config = dict(
    num_hidden_layers=15,
    hidden_size=192,
    num_attention_heads=6,
    num_key_value_heads=6,
    head_dim=32,
    intermediate_size=768,
    vocab_size=4096,
    hidden_act='tanh_gelu',
    norm='layernorm',
    norm_place='pre',
    norm_eps=1e-05,
    positions='learned',
    qk_norm=True,
    attn_scale=0.277,
    bias='all',
    tie_word_embeddings=True,
    parallel_block=False,
    init='normal',
    init_std_qkv=0.0361,
    init_std_o=0.00659,
    init_std_up=0.0361,
    init_std_down=0.00659,
    optimizer='muon_variant',
    learning_rate=0.0121,
    beta1=0.93,
    weight_decay=0.014,
    lr_head=0.00911,
    warmup_steps=0,
    schedule='wsd',
    decay_fraction=1.0,
    decay_shape='linear',
    final_lr_fraction=0.0,
    batch_tokens=32768,
    max_seq_len=1024,
    doc_mask=True,
    train_tokens=357900000,
    max_steps=10923,
    dataset='wikipedia_en',
)
Each number is 500 + 40 x the weight over its row's rms, rounded and kept within 0 to 999. Layers, rows and columns count from 0. Numbers have three digits each. The size before them is the row's rms in percent of the matrix's.

# layer 8 MLP up, 768x192, rms 0.157, rows 25-165, columns 144-191
104:490480590518491501523471508502490469463482542543556503528438453507473498560551540544466520463584459525515522470484490500539443524481488492532557
106:502468571485466491480461521490469441491497490517473517502503493560451507545498499478444573530535505455433547484430485494580498466560488469472528
101:495492579478542493444482542451483526483503531506516492494487465535495449512552519488530438501542370465512517458465494548495473504497455515464462
105:512483511587477439497407464567468522471548479471511497546540497498494496576465533461486481509504513481515524453576508508572457535501456492541509
096:434491483493552472526484474441521570469474483484535531460506553490504477476425550481462523530492488479540487392546444477508467558516473454501550
094:555542495493482482591548471527509474469494495502480461427481517535550530472498536490575546469477434453516539507559550557474497504472585488482547
100:478507534553518502574505579471531459502513486439573476495519498481473488495376466475493455500530520517551532538550426486524528481549499479486527
103:483550526521497476493459547496552551531516588519585493520529544493457485506488528434500502567477503529499608468430455476530533452546460429514513
092:544467530442556480452458480428445525562490523488549545503362505476507479516485506532525509492495510494515490507491501514554488474502514454475512
105:475537516540523523527590513480499575622512521512473572493444560547420486503526523554536478487457507495516522526502509502450482523402567478465476
097:557519558510542461510555472467555525477423440489455541500451520497503457528519514474478509438438459521542512508596478553556498471536488500477571
106:589474438486531510488543538508494550499405454537466502561417557470505485515513503510542516429530522513485430437476496520545433508565555481549421
094:470428518517555379496486491458494433501544493472528477468458518502546506449569445516533459403543531517578594509492442464532497536536502533512489
100:435484507443401496481539473433478507451529477496501480444540506514478498497418483491509481480508474548495523468555553573567498514387542468457436
104:480525499520461485524507470563408422523533514545489441574490439503544500481467551524483502493450477523503497482559528542471463546473620504527444
100:534532471514480501465489469511523509511487513507474509460500556508460459535574464490489508582459446504524526455510452473562451501523526384517488
097:471473503580532449523412509469522462432499519500542436516530465513498490532509518535487539486446502489463518489521452505471538469527558575553530
101:530516509482457497601516484611446497470527502501504435474450456509450490536533491476484494476537525513430506430486499484472581558425582525504526
102:479482502607535449463490545487503526490499456554571520527501468569534444518508546465478451500497488503520510520561495472475501455535454444406552
092:547540517516422482435523472561504512604485423495532544543488473495486507502503453554489499501511463481512526467418476594502495529509519570543407
107:473434527495476543530561541532488520507482417617542502491582446523567481490488538461471476465513511462484458477463549499488481459524476517549476
107:491542426532515489519522562505459498545564465461498516499458511535463499590508518535534501506469397552504450454513451433469548493478502441482451
095:417445501480464465489510513473500484460524506436543535419527542473476532484555511548446553406522457497602554541548532505562541563483421495474428
082:529362459506483574521550501463469514455458478564502474424470501443540451520533469503495543533498502466561475472486509458488463460467485515463481
089:491457528498436484549413465460455534444506524490439469462533579500514511549459473579453513516493470515527489560514466512557503502524489485444522
094:497514503555501493454559526557535458485493492487501490528473554479473457496515451432531502556446538480465509513562499588449565546522464452566472
100:460455482481514486487467484533487526475554488401429497470566488456498510474568555493548517523468496522521582480503504451520485455499488492578500
097:546454515497506504566498502487498536458484535477469462495559550439475546556490465463503473481420467583511486558454434468549539487503582483508493
104:497468508544496546511482506464530448592454508454460482490458517518484485530557579517536465466514466507492472488516507579568517483474527461505554
101:440459533563465508456521539535547576530454505521487508543501471496494559495543515488452464510452450472466504437422433533517504578442498461543420
088:458541423519513532541447474504493475401491495506540426507469542484488490487503490443499514464472525514515533496467522472481495471467554554559514
093:446490455472507486462508513526477539543458477479457513490522488442542453534518458534551557599537477525520528495470527557464530471444504515498523
088:496507531505508451507464488488455537448530516515512516530493455399494468519536541473480530480535505513510453522447506557515457519555526492498400
098:487526508548522473445477483428596502494558563440454492473499445561494562522538465464552510591529524546438575464509459526482478498443493450395525
098:437483535474506553450570462519537507462455451463530433537493529503515460617462528573474517460541526501510554495482468500514495516483512486436476
101:511460474484590496506527510511591497483453534506513494481467502585543481501465520442496489552486436483496552432522502497498452514396488509495540
103:547535491500530513489541514520517459493505470541512497479479583490513492509493462487515500458547428521517517463536542540607440482509458473534510
103:554440385486475406531539432514479527445491467484426507426517528494501526448440533589449537448466517500554474541526533573484567590527502460565464
116:462500474464556425489503499468469472485399468495458456481532505516492602540579610439466464466457539464478519485555537571484491522446474510533461
100:510454453530535488518481509456492484524533421517470504448571559483480523521456498491526518521525450498458518514519509571508473609517432502468472
102:470465496578534459520463564521480495530446535609489462493534558515520444500507527555527449519483538518512551421512530420427423532484463492463512
104:455503476461600507432519454517444493522566390539525469501431532537553488467487440481513522509485477527494514481452483562572535472511549497475505
110:551464509562475467519498534433522491565571603526468500486468455497498493422480506524478517484501546526566471496586467414498533506597565519464549
105:490542508536485537408509475522428510544469466478512443559519479517550440538466484490494466519473497514551495461527465569521494487504537563483570
100:478545583524437530445503461447527457456444468531497473524470534536604453502488555514512567515514439512468505538431525453518491482542464453486472
098:505469435466496576565581576462464452467445493545498522479456502466499458429537557533476500458476501544562454485538546515495491568395477545490479
098:498508469515538506530458505494557549499494530472504509520489550462576494510405532479452486476489552470523454538469536458506498464497566517543485
102:490559509531487551557478490523490489538527508415504416464522505458395509523477508428523459545397523473537476477461529519478545528468510414464486
113:483498476494519480468624478508440484541435454464485523558532607520473494506522552495445510509569454502456464466489494527486523516427507527497443
097:499534457508471513501532492570544422487513492427466473496572502528508461514491483457482474554468440508480464487457548557481511527497438529522511
107:523505494462519496523474488510498509518511424473591536555481483486520564487528508436475459462553513504511531516477549510453530531438535511482474
102:524481441532466488511468514474502507489510429530494471471503533501504509429470492487389506456444491514495513477511467444572526499545462481540484
104:505503546542542498442549473494495518463494462524538520504465479503504462483479526452543487453502524524499499515511489477481512467442451455566486
100:539487536519456531510471539451454498520444497535560472521515517481425505489524482520428478485492507506461488499511514458485574585544516547441476
103:451611444493527480550495493538493539570528506510475471475408531430513475400556474461575496479447510568499496491503483534493460504480489499498462
104:496486555555516519494480524497501463480518419408496479493564562507496468528568514464525459555525506512581521450509494497511496568532526508496499
112:476496480459455454537482523526509487548513580524499509519495496436518500492424494510577498514481520517535530512493505518548437502436573474555453
105:453563463537476541491538505468497532525421539467437511472478553488504498471528488526529466524559532533492515499527427515477537449506457476487420
092:497500470507467513464458477484570520554496476560494554545461483509529518558542565535485503422521574561518507490496506585535488487432520528506465
096:505468512470499459550515462569474534460524522537476483487517529552456497492501493463525498506417533493500527481439532474508497506492516555529484
086:593528511509495434533469507535454493447456524513546512435519534520519552524534521463515421537499566454529540529546493560483449517515488502493465
106:521527455535449525552470539541505568539596505555457453537473450476451463501489460450473444513480531460579550443483476539476533519485448461479534
093:510481506469521506490524452456499500490489436495505535501418547481543518444534529573532530559558494540485504485455495453520507581491471559484462
094:491485547573460558526492514381568548476528476569493512525485597498504467460480562515499517546456488519502540464527460539458427477526485475488520
102:530519567549487446531368459560550508513465500482525506514581516553489487572519482469480448536469540452535558504466466501441530536572470443614488
108:503515535534557518520561471469452476502518481498543546515514517415559391506581515439487511534515492457573517404565523508491518485445514545479576
095:483552480483464621540485480456432558477489452502439500522469515487510518451511472559477524512509483574469496510495485476461476542496513589455523
096:471423535488491485478493527473445477546479547447488547481523531534533509529455518507486503545563477469449550548453520549522533517457482565554594
101:476464537553487536550454523520485481525479488522464520516493520435538483522532464468558467437460493547523490537444499489573504571556506522442509
120:473490523536533521460477542476529487497504551445519485569506476597475371425426514528476479469511474470531532458493532545486533551419518439498525
095:425486495423490554463489521449498513582490535500519536413461500503466442519509388454483526481508409475515529490556587462519470555529497444490547
096:454461436406515522480493546472453528538534538517468498505523503505477476481449526541522484538463487477472432506479517499466560561484519543498535
098:498574579467512612470485529482546556499531478528523459504508480576553463595532456533440522453466522507505489439467515565484530486574426452495488
101:410501542458513541566545549536460486458533543526522525483489457538512415464534465417468469519544518463471519482561521487522503518420448449502463
098:553574409467513549464528568497522478478604536491503543506518474443510535494535575512429405443470445526484587499474528519559532460527465469443512
111:488549516489542549496522475456473550488472470503586462574503516494564461481509488528459442496509489548431539492482511521484466533555539536468493
117:475479465569539503550499514558486490511560514482511505480512534406474469539489527426473458507525498528516497436465514485480534589476535519521511
106:489517485559499468454418453480530485476431536508469431533500510505474445526586500542458451477504435477543510499499528408546595493522490529580454
105:613474465487478523527455475499494527513485416527403600481574525479448462505487431531470515520501509494529555491562500497539429495506494518567536
114:482493477527540484521535544511465461514565468450507458511521511480454494541483568561490466576519488532489498445474470463512502488508526506476530
105:542452471509509445459402555460562550532484512442492425521475533508569522453490509487442471541504502460566505548451513528486489478453488477454437
098:525512530571506413548542538505438476480466491533507468491506434489519510474480536560540545481475398520532489461450470511480524526504529502433509
109:532395456582478497464502524429485491513553491457468478515446472491500479437524500506543481494390595515472484514475507564457507522523443499519529
106:437533518520518488466576497506459599557472451544441459479609595460533543516476497575499506525492494489456514414434514436439498528420522538512580
104:504557484451524555509493533445479519531477389508500483519424502477440467489488528505558448484567577626477493525506494449510438516490552517485561
109:483544454588471493442540503464545568560462499480477477520505485456445499443593541521516533466567473542530424497485496482510482507472491504514440
089:492477538500413460509522489544579440469445513494492458557509511510495534530509462467504553506505537510459470481478472504454512537454458535427545
086:439562491457514599441495555500465496523453516530510458569466532480483502481511501596464515487465515536525557497562498532534507501548524484595544
095:486492571546475490522583471506477451572542509513563524499471510522476460558443608482510444512525462510504480489460517499475512507539500466519555
099:472473491439501547560545461443505497447465478557441485465513482472548508423489481478503474509536552530520457463543524506445520487448444530539539
099:499505568499466518497470476460567487509483485503526483486466508397506532495419474488618563510484519554442510446541454499535540571522482473526431
099:473443536521492563439476534538524466476480540560483449492493509508546526476480504474559489495391563578540489449459500477574442487565496443473511
093:563487459478457444498558457527425533489533459531468492476405539428460437462408513551496491445496522547508517549566536522526459509483536466457471
106:530441471466482516473499533514448468456524521490445448459436482513550483530497508525520471499403468505504572488615513480554502469559403489460517
104:577470495503515512553572479525535556425525574444472506481548499497483519534494461482475412514453512467444506435474551527413476544449448550471497
111:452565531564490624460460484454524494487459551477490419451426450520486454484467496545487532556420468453575541495538489511544472489530488542468483
097:467372475478489537517484508545499409486602513463509438500490512556526480486521460605465465538533546528480489524426467539445485490483552474499483
084:527491463446426479510456534511532564545506540427525521489528519496527560447507492517482487492454544516518546617500520556448488434489473479555531
101:485516517541421511525503435506483487545466459561531536486470488521500436552539505532470559537485535509520491435534449534444449500534458518523469
095:558494504427478527500500469429485510499535532530445519453491504455487494539477489449535506468540443523400514534491513498466450531546493524558571
094:507544484517448504484410459483453579402564513501501496599495524488438468468488469563532469514486591455473448492543508471393472539406462518555535
111:531619549489544572559439481535458496493489520534431421609438519553543521527513449524525523471490499548490406460511539567494441557557487515545476
077:522494548525565437545535454438508505500484527411486505525462474444531510619429518502442589536513496418469487549527431441476527460546475515536540
101:572491531420544540439537495546535426538459465542577540541596489500587472535499532531505560580529533429554550474542531538468481532556507470560430
097:481489539473501542510519513447485459540422511490560461562545491534470464504474493484540459423520515490564491503479514512461475518545436465483525
099:501420518471545529508497517525509494549457477441474552481478541474559515521417510438428494437458450466513495445475437478467507573534426488529521
089:465473464482496504485529536440466516507498530513511532580500522522531485450532551534513500492494490515517541506503470471452490519485437493500535
121:432491455532531417546431483411528516424503537475543442510490488463493517449507503516491516518465466498528533419523499474542525563461500495525467
093:440472438525514451530413572517473614558478507531541549471509489509512476425536470491486486417458534471528507488498430482474541524498504531494480
097:447476448490548498552422538525513544541611511473550550523475520516471454509509440466462468450571422470507476504530461520532473515530562476457497
093:490454549524502484526527513422501514566425432510459450554475495605486527490502488491512487496521510545425495457455492554480463483511548508457467
105:486544495557528521473519490464467490515534439502492422534444448454561474488515470498551477508483481557482473438511533491468496545489451422556498
103:511518495444482589564508570555480453527506556510482484557526509517491545483440504547395488460475573490554370511510498478506457504471458494522502
092:492545493569531575446556495421540502519493534523518494449466449501505510553493534590464508510465433583428544523468491479527479500459462504516493
092:497476466492511456579411489467493498483521521419469504503494462462492531448537495470443379474457465486474468502525420527498509507543486490474513
091:498414531506480522491467522545508597515570498570524510520533507417530437527490487507463434498478539453534552416507397465475528522522497459521482
103:548485563472570477525451484547471532560507490469450457512461519542530550513513588533511543501558516524524498467486449536465552491474543488503501
097:550503440454490471513487479479505467567453475533524510469485489451601482508532514460508520504480520498479570508533458561555445552491548523503436
082:440435513509541559445459566440492482542522536535468519503471464487497529556522564461487467531485583478472535444553513429478562529569437509481493
105:446479544464529554575515488527463469481487593582486470458511469489502461448454524529454491490509447468545538464456459505536490515447489501461535
100:485486463522552503495569495459492521524413437422555515502472505487528405528524571441477505547558494530543516514496500507461489537497482509514447
085:488436489530497508541573518522560489611481459514509479513502517548493475516430491476496541532568455476437525463461547517444500476433483424530542
111:472426439519419459445514494541506498493468509472514447500520502484481459541528556511480460525537516588517440420501460535532440469515456479526483
086:528496414504458516486430465437475511536511459517484536536450508503555491461454523504537514509517582540523529542550507480466449512468565438537553
102:499491454435552481506532482500492513533443526469569520499467532539498538516519529529513559433583536526510545517497506525552507521492469506456462
098:445446516481465460494498486532550505506573492415517534516582522588479533545539579507520531471474505477485495453493478544536523552544496446474569
093:497453496425504431448420540562454510523529560464418492550493503514486470477461564576569455512546504488453506507457470514511508520430504386544475
107:533567458445460467414436604590432498536478486513523487497506552499500464514513601546515557442520500480558540424480438438532574513471550548536394
104:468436478454467495518458535481532545484467503479495452531508487465529536501491517508491537572527505545517481472476531538446531580481535508507526
096:462449491447569564462535518389472525515523482494475476540569554447502539550458549527533513479501474476513464433418551499475510476501480423571496
097:515496463466470433495498452520479493440391427471472610453543561516603508462460489489452501516479420455494482500465496544507468572472549496540472
100:511448544493501494423563495490520472567496469467550482465470538498527498539472527466488471425471505478515471574508432521537464486582502448466567
090:503494525536459488568501503501502458522505526494488526471513480469516517559528499473530536502429407489428481519524468404519502479457509564423575
088:472543522496539535450511529544481495499506514516493480495454440468543510571503523519468477547481520535573523524473466485506492507462513475483592
117:522455490429538466548539483509530530483522506491438527433569485540526524503498491569431546520503521462542535476414494489522476575471563531454510
102:469469419553557551449465505467499550479499584485499511496510531499509415519547500487540517502433479553528528547464467505558502518577515528479493
097:529487525463532471618483472509542518536468579509508441513533508490452494513433446474544486476514459461497500529500479501460520535595448568518470
115:421532539548533470581508572494494543461495484456505539563480529486496495536470524499494488477465489525469518450572517543479481528435519454499512
109:601468468550527552440508462530530512534419509459473504557594443510482445520480511516493494465513391512530537430526432510476487568506479435498500
108:446490483538518500476535536490496501491475568517493509443532528554512487543440478509501507571489471580517566548470515386560534459434479524490533
103:422419514540486511437528602492510451483463514484451524511499425503472463575535567523474436521488523543525506475562534535521519583448502462526512
# layer 8 MLP down (transposed), 768x192, rms 0.079, rows 25-165, columns 144-191
096:484483562540531539492504547477527449544528442458495519449491445542503532504522489535506470550453483503504541430484481522474514494415449487531517
127:468588524501504474494540559474530447560509514602485509558562519466550480533537487469531505473483483440524515525471479481579507471444555465492416
096:492553525480501547548461510480514490479480495486500517536469490454478461444505410504494484534540460484511528560472532502558501569419507541479530
103:473537481540531562497485519507523438473535525552481510513459496519539511581504476532511467534447516540481499485502542540570494452484524457488538
094:491452518519445458497506489520504557474421481428489536452503529579465575434495497499462505485486509467552427451509474534478519505511498485552526
094:500479461525434493498475456461508547482493500508498415462492494520512489433480517471476525450545516505596497465538435538511486574507529540558366
100:474454496486515509493553480489519602473405459497465415544467471513515468488509516446486470453491478451487525493529507478501488536571423586511537
106:448556583533518500473551442456466480456523544487453476561532535497465465410567483534467523487451494570548515519471478465509447531476575508486459
085:482528536504503497493548500576499556487458480541565486467509540534499513553537482445505404493505544481513481578512500472452545558499484502492505
096:536457467539542527477562482552488470475489461471569455461527506524452528506496498446496467531529523496507602436517541415489488558485494505490522
104:533515502495551505473542481534515447558474515461464484457492517503561487520520564516431470470479453523536520506553495503482578520520480563508538
093:496434479569532633485507491494558496500402508463522518472548468464475521465467444535516492533512446453544485561480501466514428438488446496530537
099:511560459501501489508493539495494493537559497457578453522529481509500447516486501543485564505540457516472477524488408417523455454539600474504529
094:484482466585529508561455522537462527406508530467511558473500520560553534489508480474504550506490474482503460547424501535534497493487492489499554
103:513460502558454521524520445538504536570471461500436502506515530521567527522444596474552511478487474576523480598461505484549468542469543462525426
108:488578555500500533520469445424553531467454522449532501453532477490513500457580490512493481557489569454502586471559520478487543452490576474555476
085:446475542541553523514494527461589492523471484529456544461445498525438529487451538548469469469620539521498507525579439459535497529468462480516539
089:512453493421502530585490514502455577505444486514449393465446530498516478545417553556532469457485496511515449468495525529500485461515419512543431
095:539427496514517500446541484448482484485510536507533552496484440417477464472389475479507474511506506483499498570562488562488608524550614544526469
094:532458527558573458506499482445506492502505516531490436455551496568510494474457538481408529562474461571554489504532486519484482489504565447489534
104:513514538462567428507493453505500531475504566462511444471519393527509492519504514508432544495501468493490457568494472535458470432460471479497529
109:469518452554476507485505539461533518433542435513548511581484554530495451509508517487440451405503419511516479467466517494446526538540498492526515
091:487614525544576532448549428482459411494438441530538528530537463462503465465501508537489483460525477505542542504484397523518483486493507489537488
113:454552477473488452496437500491452528566567458476556470578482529479463489467524499522461429531495570523467495544534456504490522610526454460490467
091:515469472536455477488523529588553454519466526522561528474476445522468459367502510458508480527608487501517477508560507483481505488524415418567485
098:559501508478542465456501486425526562469575553570526538530502456475508502501416545541440506564539476416551479534452489435535493537541534520466440
101:437509463488532488501509468456470444545489510524458480485525510486498511443522549476422517503512510537470518533498520471537517467465545452509410
093:535537490467502474512498583447548512493500418499536513577594481480487466487464520487553556485580496540512577486492529484449487510490506508505502
109:480523523562481552499474483500434485496529461509520534519500478477468509570578574511550499517456475453502512439463512489501515499501457423536527
103:465500514531470543411500492474539541453441515493446563529538508479486537450512425521599513489485547427470556524525507530489557478474532548542509
095:551610505514506465519530524519467464521539455542518529508587534465479471538548515434521445452470498479485520532461538490571502500538509457562462
092:539530483495511420481505459494482442525504529538593451466527518458454503467443490457533549440446553426546560504493473484519421434510514487521478
093:520395470525471576461537560513478527522484478477472482511538508531525473534436504493506474514477504507524568467537461477541513526417495544437584
099:465544546509530472484520486488469462524482493483511518509515527577522477417550507462555485470466510588472475478500509475464443538521537560529493
103:479506503518430481552535544552444492571522470515557490509468466521542517451486430449545551561530553538465469515532523531485470434542404547481454
108:505481546517543517451550489448499511506506486558410486549429431499413522480490512560551467494383506465476530504465505455448564470525439523417550
112:537477516473462448525449551444506491436560469535493561466503526538500519527521400543456590472527454479514529468480548465511550535508464460600581
097:467463503442535483542513485473520465491515520525477402428507562528426450568510412467507505460471473577504532471520490539496541452547460515510428
113:517562424437558443516503507506472517464454487532421494533504494535459565602540575460448441531471501490457539483562506438536519468470462510483489
094:473531484506558545554516472442552456521522486479507524470429514528479517571466437543460551536531509556510439496447489512421537530495511551477476
088:497477456525564483503512500526565473493437504465588474521512611445527474503512453555555544441534512513438574463518556461460483524472585538446476
111:499476507470514489529448491535559487529462555472525614499549537488494499498606443501501505530526437536480493470527503428395511445579475498487586
121:495573567492514454471483455500536453445463400518510523550490559540473433525509441470532473486514526534495465474529522476537477491482481510543465
102:447527481541519533484507479437504517501504427532522539436450441494520501488427501474524590526501472465568519457427438522539430524457505500519467
097:558475482527510502497476532499406538577494523453495535484511530489476505438524483495501382540461505534476470539579467558513482546478523571488529
089:527514467431461503472490489514479460462487443530514558500512508491530466510519464456514516504540562564548449487431532528508498554470490502472511
087:547529576485483493495482517483471506524511490502527559459485539497481438561425504500495473528500484541521577474470570535486465585485493525550511
103:536579510490477458497485495499433437505533438505565550499474435522583502487556507503441472572469493488511457452474470525527499465523466512448524
102:421518499502493469496531513503454503548525532516515555446507492564473508476476560489466599504573477474458505477464471463477458479410465434472455
104:484521426512480551494445396500498539434533501472433555532506534524583522505529545478541548484511475473496458534483480484561544536499554563520481
099:479542570501526479436482484441529480499575537556502448539534530478537470517565444457492517441435533503510434534476439511506496469541498407472474
091:468510548476497472497468461461535503445510486497518512474437454506466523506523517525581468594449588501496493531520507597521572556552486534437485
114:487387510563484489443568509509538483490475520485506485527462401530508518486505599535481530470497527496489573494461536488490498511479487483511524
093:526442446546470490495581473457482441538478486509565503445522487512499524469538489427538486504523480468561469438508488529509506535504502509476490
099:505536458505398487491540495494504445520524503513482462443452473520499522473515554505492495503409535493505493507500520555486496572548542506499544
101:498478520500486567500472516455493471546469429584548482522456531547496517515441570480466538484543554415540486501538426469454531487465489479498555
122:531510538548515545493458525505498471520493536467527537523503426516510465519529493507465452580419506485461495438450466491460589516491543557495472
094:468479451463472531502490468488521497489494491480526485530538572556529458517461497503504440452475446508443512486484519473543474488496444526520505
090:477459592545549447511474425554485466500534510556483428504519422455552475509492468488533451542548469491507483499430449551477503495480481500500521
095:566501478571530433485468501386475538544495507404495445520466533504542424515440513555437508568493478502383603471514463505527524506504467454493513
098:434469473452494559416495454430494488467504389529537566535418556471472495497467533504517596501560518564465489512453537455496485578544435517542496
117:415506524486542557500562428437536518507475461456467531463489569557495527466495501534519490492482481519464501447519455415487460433444494566471549
097:470471477479490507459499497496533582450529479541531461465555515460469526549485508536545574505482544457416480451511536471478484511528443506483487
094:541532432501547538500533508461543479504430547380505482548468522537562530459478483527477534486491513503528432565531571456484505542524541496527548
104:452471490548479472544550405479476529477481469514461489500473579520539506509522517517454510551495496428500568515508517509485490520543522475434555
092:480479543494502524405445449533505488481511469508395507546505480475495533502492474506490470529496585475457450493514514465557484490527499483507491
094:473434483514477480482463525451427527456506516545516481564535529503514521507467616562468423546449493523507498526472496510440454405543518448544434
105:492499524498528428486408466466492558515446517480472588495479478502525584485503552585468480511454488460462559493534515502457487517492451539479479
105:489496504546465523483513553565545492484491554527443538547551492564514610508490483474492514506490519604523539555477556473520514518529474515455431
123:447490452480462519496541518480481521545570551528473473510546494403540493409420586539525499489529461458446497551488472488449482517512522489524483
103:469392541502510553491508494546450497465525491506502517517554433444523521448502465552597534485497539442475540518467461475474480500455576538465473
088:542490491490490510469492556452500479488471487489466525470513569489510419532450547512437513489505492526505515489558467526531514510488540564462459
099:495493416520509476472523432488508446507504440531437500529496502533437547516439553522514560547508457512501519451487531487499559484504517467459565
103:471526480498512521477510452542478510509511493493462496547423451562562565412478502490484481490549576511469517484534444468484536477470470490464618
091:538486526490571600536523541494457497526460506543548500426502422455475437526430459481553439533606496452548496481441475485531503468474553579521536
106:491469556555498538428531526481520451530495466454447508459504538549518536431527530567499514495463544562497528434476513438449464508536491417450500
111:528499497527545559544553458528549546494398444467520482430528503511536510513442499488516483539484467536502465533538514497403572542516509486483504
113:452541601485626418502497445508507526478494537481510537502512490491473468405488514463491545442467492439439459524514488416489488437598476525557594
096:527549449539426493491489481416462518499488504476514576555500567499505535457517516525445514499499484484462540476558488519505558488443507481473557
109:453428528448544435494491490514528467511477456497502481535497488509453425555515455490526388461568448502507498445535507512580550506450479538514538
105:507409478545447426440489497488440567493547497467461497473490610501498512546437562467542560508552564523467456531548529442531539488533511543558495
090:448504489458562417539519491441536500536497526462525538485496503470471493353503495478460570544498559472485518447500521492528499449517420484541459
098:477584527470541497475519447510473536522456473460537424467534517503509543529479501474534497454601519522564586487423498525541495502450466457460536
100:474511518546558539454533434438482569486498513496444479464487473530455504553433557569452538503436460475443462412519465511485464542512539481476464
092:482495494524546472500502454427563463523478535530490468506504560440573508556508425526437544535511548434462490466500542477541490438531482480492530
096:540494495486522467557476569421442472507507492508463515432557537507450564476496554475464550550536486508512583457502526492505536502455460490483530
092:492447539511462514444526531433482418528501483476481546514580474492509451442542497489552524505433529555561508432573490462498539493491496426482511
089:530495472446501437495482468500505565481546513527432481485521510460511554603488464428562440517535573480474513512496509493489529515458522482513517
097:503504516456516466429521499525440568424503445531489536515516472510488572475505417418490529467526520506477476502490510523465512463497532523512462
095:510518545546484488495470454510563504501489582528449485512546460490550493499488496536498485449643433525494538534457541524528501470493495487469515
106:484487589602572545500407537524519536492413492495504475491490464534481511507565485499463476505418450516526540523544503489483453489503450457457567
096:475524502421474526472501464467498490501482445518486450516429446455466417513505452464464536538426455521498520530480469473544497472467497516560434
089:419492526469494488486474551465553512487471519514513531465537515500421542530523472442459554526480505442545525464532524507513489514455539570496521
107:519486534498527470548518494454425455456495530495427494514468505536529456610464551472517441498465520517452522528577452591436443460561441475515494
095:470484486494523496473461462472510464562429466533530499461487434588508386387514465530590514561477490539529486476472454492537557536489520482512459
097:516546492474470468539506565475538512533517524511534509558449543429525509544575437445491504487515492435474508504457471422526546505486518553531546
090:506489535431496503512453477511519444490483466566572457524457468467518559504571483510449438507529474534483527469471523447472517476487455469546477
092:448513490451561437509422457534521445482531543558460587514534441496526609503487449509468528459489517403490497467531524484507481427507497506489542
097:468449511511545474489481485514503528463433481489530507426480603534510502600509484526511481616519500498465554517521487516511547493537503524404506
100:514523497522526496550507523480503438498439501527446525512568475457482527503518456487516507512517444494527497454464488452464484503411539518487517
088:515446487446474527476465495510454502437469633518534506507505467519443512527448559512493545435536545468494505499576534466458437458503534478471430
108:466570464484458505513473521499498495453513500540439435545509418475538543566512554524443512534614520523466429498543491465481454539536503502547474
097:548592524545520482500505527471480488515520541537449493562462499472481419458567505476499504532448467525518487463458571541514438551497563375500455
108:494534475533499504444554490518518522468529462550445463533530514497515444560482508508494520479485500468475456488505556502492533522523541494529494
118:498507546511444436567488511522495530554513406411520493517461504436452490462508485486473511541544527531499520470499520452437509460505467514478544
091:517488467560494496436528487489497562479458498508506486559496507466520501581498600414489540546481471496456517488538525468451468455540479424491537
087:536511515459472479442439531438458575481479534475427497545394518518503495501470452531501523486505566498516533519463471542572503436553568467510488
129:446508476499467470451521517445564487522529474496574451524516551478452443568557404521517507563479572484470586438551514479540500461531502560484542
099:503513573475497547502483531517548441571488531521504490425486513475457477522522459456475468480531504510487477481549461473466529519505493524539562
091:534443504512411540418523500511404511442474501541514485443590486471526493510457589504438485506517503502462457507576470459519434557475504527502440
099:384479407529568510538526459458518557563482567460444460444435469505513520544507510488551484559574478420466492524515532486519545482477535506482505
105:535495516540516487465483491535487464504504464510503549426469442520510506539482504509513583469466408522458440518574492518489481599532499475570428
103:573520501489495497517511447502445545454541549497475447500547419581505476536469466500509542428500520523535462512479493488518527479527540410517537
094:510537559502525467539452475493495548503527497511501467534383479489525548551438460497548547569474547521505456484477440482497531566562528531468538
098:548475540487482506411482431501483524542493490496457447438495504484459504470501457563515481557487529458512489528510479501462471488497501590567515
082:500551450480506484433480474513465546547551566443500554545336496520513473476452500503502469517487524480462505454531468491470426568477476470541512
099:433511499548494477444513554552568470498491453520584524504462506405492487587495508499516545524465510435540491440451464407457559554582510418576535
099:441477544475482548488477497499498498511490576545510427521527472476542502451475529490480521577477461476516493500463445552556507537416451558514426
086:452545484474497428542527518501476598534444523525462489555553548505483506605452556431539461572513454514524515506497505511508496490360514448444510
101:442440485586457488447447488505519432467439494526507445521556476485498385490549483515452617472591580505518528525500540465524460411547553485541556
094:485582504543520500459468542514502453485513481424579513512437558524519450460435493485557504455513489482534507537494481509492479550579533466442409
102:520501484546419492568523422478490474573544475424421527465456520473511457503517593543504500521510512472493587503482452436461474500478517501557443
103:506480480546494533418478509505608484570518522558522483431549471502436544471570446473523565493453508427515533477538478441535519533497543525475577
082:547557537459521457518526457531505407422539449558548466480518528473424442481585483502464547534476498562416557417460481600544495460593537480476494
100:539511489503528474522501515516460490538523483530557470395487498484530516510502528505510562540469476486529482567539469488531508530474501516513482
096:450473560420518551566459527514542504444471503465455539416490498521558473525483433508449516455539540532526462472519451491478478494469542526467554
099:486521489537515448504455477486495452502497511566525510486481560429511463469473419441566524511487520490543580454409453491487464511490437474493477
094:529511464546479523554553485515454547505453514445518484457537445460514454464513431544540538459486515430449475463472469549500594468458487473459522
098:528489541388484511532467531482520556439556556505442548533511509488469555539458538483438555467566457471568498570454546497521440464533467440474508
095:501514489538466446534502508495528432484469456450501456496502410537479576497504437468421614526532449485515436492513451473563439512517504547565560
094:519498485538494456486541463500401415451467544531464486526571485520567448490483515514504538488426430420493541507468382491505505519506547542519464
110:507434550485465482555499441447519574512495541469484488475517502551518523459453542565612553490500484494481477451565467456454558534412514512403541
116:500501466474489556469477515429495544449554504554461505533535576543421448471440512569551514503537566502536502537495550553498502547517451494551511
093:484521523494470522520526473533507546497569484525440457519517533550488496449475487451441522436468517524591484501484505529476444500535440438594454
117:409525504526540503464485460464480444462556501483492481512490489511493483575557533542486465467434564469520628536443462481570476481475485584478532
103:565457424503485559529502519544463537572511465482435519446518504575580530491436563520521528493615536563545516532535552470566524503512486435536480
099:538470431463471493453564446506526429407414447561514497462514495534532436462464497516560537496515578528502438451488578465568485507449478475429470
112:513508568508589486538470493454533458536533452497616528394478460463502497522434498477501512559543505465577550467539468543491569479425491497474509
095:557400451495501469523487463528570568541498473528429513496520594503468440520546483588643471449503471503597439432538501504536474577435500478401486
101:491469471469464425472472443483387555494500493579495489499467426499495509509433502459490535591528523474525462501478411549454517529484521509425529
103:442484563472479528510534503510530538470418466483469545455549498502511477581537452460553508516482551461575487492523499471496458464549514475506584